From a checkpoint of a small transformer trained on Wikipedia: 2 heads of 64, 6305 steps.
Each number is 128 + 24 x the weight over its row's rms, rounded and kept within 0 to 255. Layers, rows and columns count from 0. The size above them is the row's rms in percent of the matrix's.

# layer 13 MLP gate, 448x160, rms 0.249, rows 389-408, columns 0-159
size [101 101 102  98  94 104 101 100 100 107 103 104 105 108  96  96 107  95  97 101]
[[153 134 127 126  65 121 172 120 186 118 170 108  94 150 141  91 111 152 125 109 129 136 148 133  98  96 138 114 152  83 121 127 140 142 122 113 126 190 111 117 115 139 158 106 128 164 133 100 148 166 124 122 151 110 128  83 144 118 111 132 141 119 170 101 131 149 104 182  93 112 139 123  77 113 118 164 112 152 138 122 123 139 142 151 117 104 124 161 159 102 136 171 125 128 186 142 103 111 132 171 142  86  71 161 106 135 138 117 138  86 159 140 157 141  98 140 163 126 148  89 109 124 140 131 160 152 149 137 133 110 154 155 143 145 113 162 123 146 119 139  97 130 133 125 142 111 139 122 121 168 126 109 123 110 120 176 120 121 131 162]
 [124 106  97 128  93 139 111 134 179 128 136 167 165 114 138 143 128 104  81 116 127 112 108 128 140 154 116 134 123 121 152 151 151 126 136  97 159 134  98 152 104 122 156 146 133 100 108 127 106 118 106 155 116 111 109 180 110 126 173 106 128 186 162 122 149 125 134 109 136 151 161 154 114  87 110 116 124 101  97 137  82 116 122 142 115 140 114 115 111 185 151 101 150 114  68 148 126 105 153  99 134 129 141 150 142 147 124 140  86 100 141 111 121  78 140 167 166 124  91 143 162 143 142 130 128 120 124 138 139 149  74 140 119  95 157 148 135 149 138  88 159 147 135 169 132 147 122 144 103  98 153 113 128 187 101 103  88 136 105 101]
 [119 132 112 140 117 106 126 142 193 149  83 133 128 119 117 127 115 108 141 119 164 142 150 111 162 146 106 118 129  91 116 139 138 134 102 144 144 177  90  96 133 155 183 154 152 101 120 163 109  76 117 182 116 128 141 129 131 119 128 141 120 145 130 135 110 141 145 144 163 143 133 158 135  89 153 153 190 106 116  90 133 152 118 146 135 116 118 111 135 122 128 131 119 102 130 110 153 179  85 157 139 147 103  72 121 119 110 125 107 121  99 145 120 152 116 124 118 160  74 142 146 160 130 141 160 142 168  84 136 135 152 152 118 142 129 132  94 139 139  54 164  90 168 140 141 157 146 157 135 131 147 136 113 117 122 110 122  96 120  96]
 [145 131 125 155 113 150  71 109  93  99 144 112 142 119 141 129 113 142 107 118  95 148  98 123 118 112 193 155 146 150 123 103 141 115  99 129 124 112 167 131 149 104  99  89 157 142 139  96 116 140 141 136 123 154 103 136 107 103 126 100 150 127  97 158 144 124 156 126 105 100 150 152 145 140 139 134 139 133 134 122 121 114  87 111 117 174 114 160 116 119  99 118 115 164  95 135 145 150 179 114 170 145 142 144 124 107  87 143 119 121 154 109 181 110 177 104 141 114  93 136 176 133 145 159 169 127  84 153 140 141 117 152 117 149 103 144 125 133 137  96 126  90 203 131  84 140 119 137 137 153 126 149 116 156  84 128 143  83 108 107]
 [118  92 152 112 145 138 128 164 121 158 118 117 103 150 140 137 134 111 135 158 122 103 153 142 152 124 171 157 152  93 123 111 143 155  98 120 130 127 143 118 141  86 109 109 123 102  77 124  76 142 147 136  93 158 126  95  96 155 103 152  94 113 113  93 104 154 139  94 143 110 123 139 123 162 117 105 112 108 139 116 119 157 112 163 140 123 140 142 130 126 112 117 125 152 124 157 113 167 152 171 110 137 128 138  97 158 128  95 116 147 145 111 117 150 113 115  88 152 142  79 115 134 119 118 156 112  88 128  91 168  75 144 152 121 154 129 111 137 120 122 157 136 162 150 153  88 142  92  71  96 136 164 150  94 120 126  46 133 156 122]
 [122 153 149 133 137 121 130 140 134  94 169 159 135 130  86 156 149 124 149 121 105 138 110 132 166 124 122 114 115 102  97 118 120 161 134 131 152 130 134 146 132  92 112 127 114 107 120 136 128 118  83 154 113 122 144 123  98 130 128 137  97  46 118 117 133 144  85 154 129 122 114  93 150 106 129 135 149 143 130 122 154 135 122 121 112 129 142 117 130 127  90 128 116 144 107 126 121 156 141 115 128 175 106 155 139 124 112 127 119 106 169 139 113 146 129 174 113 115 161 145  83 103 157  72 192  99 115 136 122 177  89 116 171 124 121  35 125 100 119 176 134 110 135 110 147 133 118 134 137 156 128 148 119  81 106 130  77  85 145  96]
 [146 139 140 162  98 130 120 114 133 118 147 162 143 141 150 141 146 151 100  98 135 114 108 116 119 100 100 148 117  93  89 175 164 120 179 133 128  87 149 144 128 122 222 107 158 133 101 118 137  99 117 125 132 128 138 120 146 151 152 117 111 110 136 124 114 119  67 127 138 103 126 116 130 148 111  91 115 177 155  79 110 166 121 120  98 121 135 120 132 117 102 159 123 122 140 128 149  80 155 112 128 114 163 131  90 145 130 125 125  99 156  89 148 143 137  94 165 145  97 103 103 123 199 116 135 128 117 140 105 116 108 117 119 136 142 165 105 131 124 124 149 116 120 170  97 146 134  85 138 126 116 132 166 135 192 156 142 118 116 140]
 [183 137 165 142 104 113  97 114 135 158 156 168 138 138 101 113 160  77 145 151 111 107 153 125 160 125 112 116 129 134 141 116  80 112 108  80 119 125 144 139 138 159 150 102 147 110 124 137  87 145 148 112  88 154 166 139 132  96  88 152 144 104 163 160 156 159  89 100 127 151 137 139 132 142 134 142 136 103 135 113 124 137 105 141 103 144  93 155 129  94 113  97 102 133 101 133 148 141 184 178 135 156 145 155 113 125 103 135  97 105 143 153 143  80 111 165 133 160 147 157  96 125 120 126 129 155 144 162 149 106 147 147 136 170 135 192 156 137 111 112 166 114 112  96 104 145 133 146 146 158 139 123 134  80 132 109 111 121 124 124]
 [101 142 106 150 117 119 154 101 101 127 137 156 138 126 127  84 144 104 133 128 153 139 166 139 125 148 113 107 160 129 125 110 106 107 148  98 132 137 121 115 135  92  99 119 154 116  78 111 129  92 123 160 125 111 121 169 104 132 124  68 172  87 109 102 131 137 127 115 152 141  97 150  95 128 120 118 100 115 120 169 108 145 152 116 130 138 122 117  93 105 124 134 154 148 151 128 132 123  99 181 156 142 176  90 127 146 116 145  80  99 140 108  60 117 147 130  98 129 112 124 193 114 137 119 165 151 151 105 112 101 130 176 142 127 141 158 136 139 119 126 194 104 133 103 113  87 132 117 144 131 139 127 125 116 128  75 124 172 161 156]
 [ 83 142 110 130 100 145 124 110 122  75 122 162 127 155 141  89 141 141 132 145 132 138  79 112 137 152 120 100  95 112 126 123 161 110 120 130 107  93 122 102 173 139 120 148 143 145 160 149 121 127 129 170 116 147 146  90 153 119 111 135 142 145 201 175 144 146 115 136 186 170 121 111  98 124 110 174 129 159 133 121 128 126 150 135  87 145 177  69 136 154 117 150 135 151 117 156 155 134 141 118 132 130 157 137 130 129 125 108 156 147 146  93 112 164 111 112 137  96 108 153 138 158 145 132 142 128 134 105 148 178 121 144 147 152 130 127 151 102 121  83 134 194 113 123 141 111 163 129 121 162 156 170 152 128 151 103 116 128  98 139]
 [128 101 143 129 102 135 119 152  99 149 111 111 141 155 162 116 160  94  99 113 163  82  95 130  58 140 117  96 103 105 106 167  79 145 128 188 114 177 115 166 134 142 143 116 169 125 103 145 157 124 123 138 173 133  88 117 137 123 116 115 138 115 145 155 106 145 104 124  78 140 122 148 140 118 150 147  97 144 153 107 131 145 121 121 161 135 109 117 132 131 107 167 117 198 157 141 166 131  95 130 104 152 124  67 158 120 132 111 113  90 119 111 122 154 124 149 103 147 107 171 136 137 151 115 141 120  98 136 105 113 143  86 194 124 117 114 138 111 156 126 114 152 135 127 146 132  98 104  93 139 140 133 146 125 121 147 125 130 129 134]
 [125 178 115 100 143 149  88  90  95 166 141 119 135 118 163 155 134 131 154  98 106 151 167 115 126 141 123 146 125 122 170 183 123 135 134 137  87 149 134 137 150  76 123 148 150 121 142 112 119 103 141 142 158 119 102 123 137 130 143  73  91 182 153 116 171 103  91 135 119 129 121 143 116 131 162 112 128 144 158 107 143 153  87 149 125 104 115  83  95 142 120 139 101 118 173 145 147 141 167 121 147 153  93 160 152 173 112 128 135 125 160 164 150 117 125 151 127 136 119 131 135 136 133 136  92 153 142 118 134  97 138 141 119 115 149 140 122 149 108 127 107 150 116 108 124 129 136  76 140 179 186 147 154 137 149 157 173 137  95  90]
 [114 131 132 121 135 113  93 107 111 100 110  89 101 143 120 146 132 161 126  80 151 102 147 164 164 148  97 128 131 125 142 172  57 132 134 142 134  92 154 107 111  96 141 100 137  99 109 102 101 113 129  63 133  82 115 117 119 151 130 122 170 134 116 111 115 120 115 157 120 129 145 136 119 144 104 142  94 144 148 137 150 105 122 108 146 139 138 158 102 103 113 108 145 126  82 139 101 130 180 102 141 120 134 132  97 170 136  87 134 141 106 144 111 114 152 170 130 157  89 130 118 152 100 109 142 142 132 158 127 133  95 123 155 192 106 143 135 195 104 142 175 113 121 134 128 128 151 105 156 136 133 142 127  74 116 128 153 159 106 145]
 [135 122 131 111  71 144 102 129  99 105 133 110 144 157 188 131 121 107 100 153 135 125 126 172 153  83  89 131 160 143 139 117 146 124 120 124  87  95 124 153 120 161 155 161 150 150 142 129 127 150 181 118 157 138 134 137 115 128 139 133 151 135 142 102 116 104 123 139  65 150 133 142  82 117 154 136 146 117 136 133 133 186 121 158 161  85 150 125 133 206 118 124 133 115 169  98 136 152 162 125  96 101 134  92 141 108 175 144 126 116 158  98 116 143 106 124 133  84 153 140 140 142 124 114 113 132 115 180 103  99 110 152 153 121 140 138  87 145  89 131 151 161 121 107 141 116 142 137 103 164 128 131 132 111 134 136 171 144 137 101]
 [115 125  82  82 160 160  89 156 141 103 114 139 117 139 138 170 125 113 159 127 126 159 115  94 159 135 129 121 144 141  92 142 101 106  95 168 134  95 140 183 216 138 167 100 122 127 112 138 122 188 129 147 136 109 166 128 138 128 104 155 127 110 114 127 163 175  96 151 116 111  76 115 139 141 145  73 120 128 173 119 174 108 123 148 148 154 122 154 175 120 117 125 143 134 107 138 152 159 117 140 145 144 114 138 109 158 121 145  99 140 146  77 116  96 122 139 106 134 115 119 133 144 128  98 107 123 133 117 129 159  99 113  93 158 133 128 133 133  83 112 154 113 125 119 114 126 126 146 127 114 102 158 121 117 115 130 156 145 172 115]
 [127 103 138 100 141 105 120  92 133 107 142 102  93 145 116 120 128 120  75 123 149 146  99 175 129 133 134 147  99 107 161 118 146 115 142 107 139 140 160 151 150 143 124 141 115 107 128 147 134 138  85 119 162 158 112 139  56 142 121 153 140 167 154 112 123 101 116 111 131 125 165 176 148 144 157 129 147 149 131 150 121 163 131 118 131 118 157  98  69 134 146  90 101 154 142 149 164 132 161 134 113  99 162  99 124 155 137 103 104 121 135 127  98 126 141 104 117 112 119 142 130  94 136 126 106 161 161 143 168 121 114 145 137 120 121 129 103 169 139 100 197 112 105 134 121 113 127 115 165 105 109  91 140 169 166  65  86 126 103 157]
 [ 99  80 140 145 110 103 140  99 113 153 129 153 194 153 101 121 150 184 125 105  66 113 142 125 151 130  83 109 128 118  77 145 131 103 112 150 155 148 143 131 148 139 166 113 131  98 179 115 116 138 118 114 124  92 166 119 110 167 128 106 137 123 114 114 104 153 133 146 121 147 144 119 109 171 113 105 126 134 128 132 124 114 105 147 150 147 141 165 131 130  86 136 159  94 135 101 101 129 114 108  79 121 112 119 128 138  92 162 125 132 149 172  99 107 168 157 110 168 117 116 149 149 106 157 154 125 147 157  63 116 113 130 108  80 136 147 140 113 124 104 145 117  90 114 111 132 138 133  74 133 142 115 141 113  92 125 153 115 112 135]
 [113 155  99 112 146 128 127 156 170 146 132 161 124 150 159 179 111 153 125 128 156 129 133 163 134 131 145 118 118 164 115 125 109  86 121 125 159 136 136  77 122  88 109 143 160 124 135 119 138 128 141 161  80 104 135 155 101 163 133  91  90 165 151 126 163 117 146 157 154 108 108  97 155 152 116 136 133 100  87 124  98  81 124 110 116  99 127 164 161 163 154 141 139 122  98 147 139 143 151 137 121 186 140 146 140  63 129 139 126 115 128 122 155 126 134 134 136 149 144 108 128 133 104 147 143  95 131 123 129 119 116 100 109  72 101 176 108 105 112 141 107  91 146 164 111 160 150  89 166 118 126 141 177 139 172 143 106 136 107 128]
 [134 124  94 123 112 167 130 144 124 164 131 158 119 131 119 122 122 131  99 149 136 101  93  72 163 114 160 113 163 143 140 147  91 153 114 147 147  77  97 139 139 108 135 117 160 103 166 117 124 145  91 109 112 127 126 107  77 122 101 139 149 167 139  96 142 165 135  94  85  96 164 123 115 128 126 156 182 139 122  99 133 109  76 136 127 177 117 104 112 138 143 132 130 127 112  98 143 182 133 103 134 123 102 118 137 108 138 129 147 140 153 127 142 154 107 143 138 114 142 123 146 178 171 135 143 127 125 104 143 154 155 114  99  71 171 141 154 174 167 139 118 127 136 154 103  91 141 137 114 145 104 105 143 137 148 164 115 154  94  99]
 [124 126 143 140 128 138 102 168 140  89  99 123 115 130 109 109 117 125 137  99  93  82  81 116 133 183 153 118 104 103  97 116 155 130 110 151 117 133 134 132 124 127 179 150 100 108  97 136 129 154 106 147 139 143 166 127 135 119 129 135 150 179 126  80 120 173  64 134 159 112 169 112 151 123 167 114 158 110 126  83  93 142 123 182 133  95 144  89 143 102  83 136 186 152 126 147 149 120 109 101 128 152  91 141 109 131  99 113 102 127 138 140 137 172 131 105  85 152 114 136 155 148 113 169 130  86  97  89 137 127 114 129 131 151 113 154 167 133 124 140 123 114  97 137 132 138 139 149 161 124 137 148 139 113 116 133 121 165 130 154]]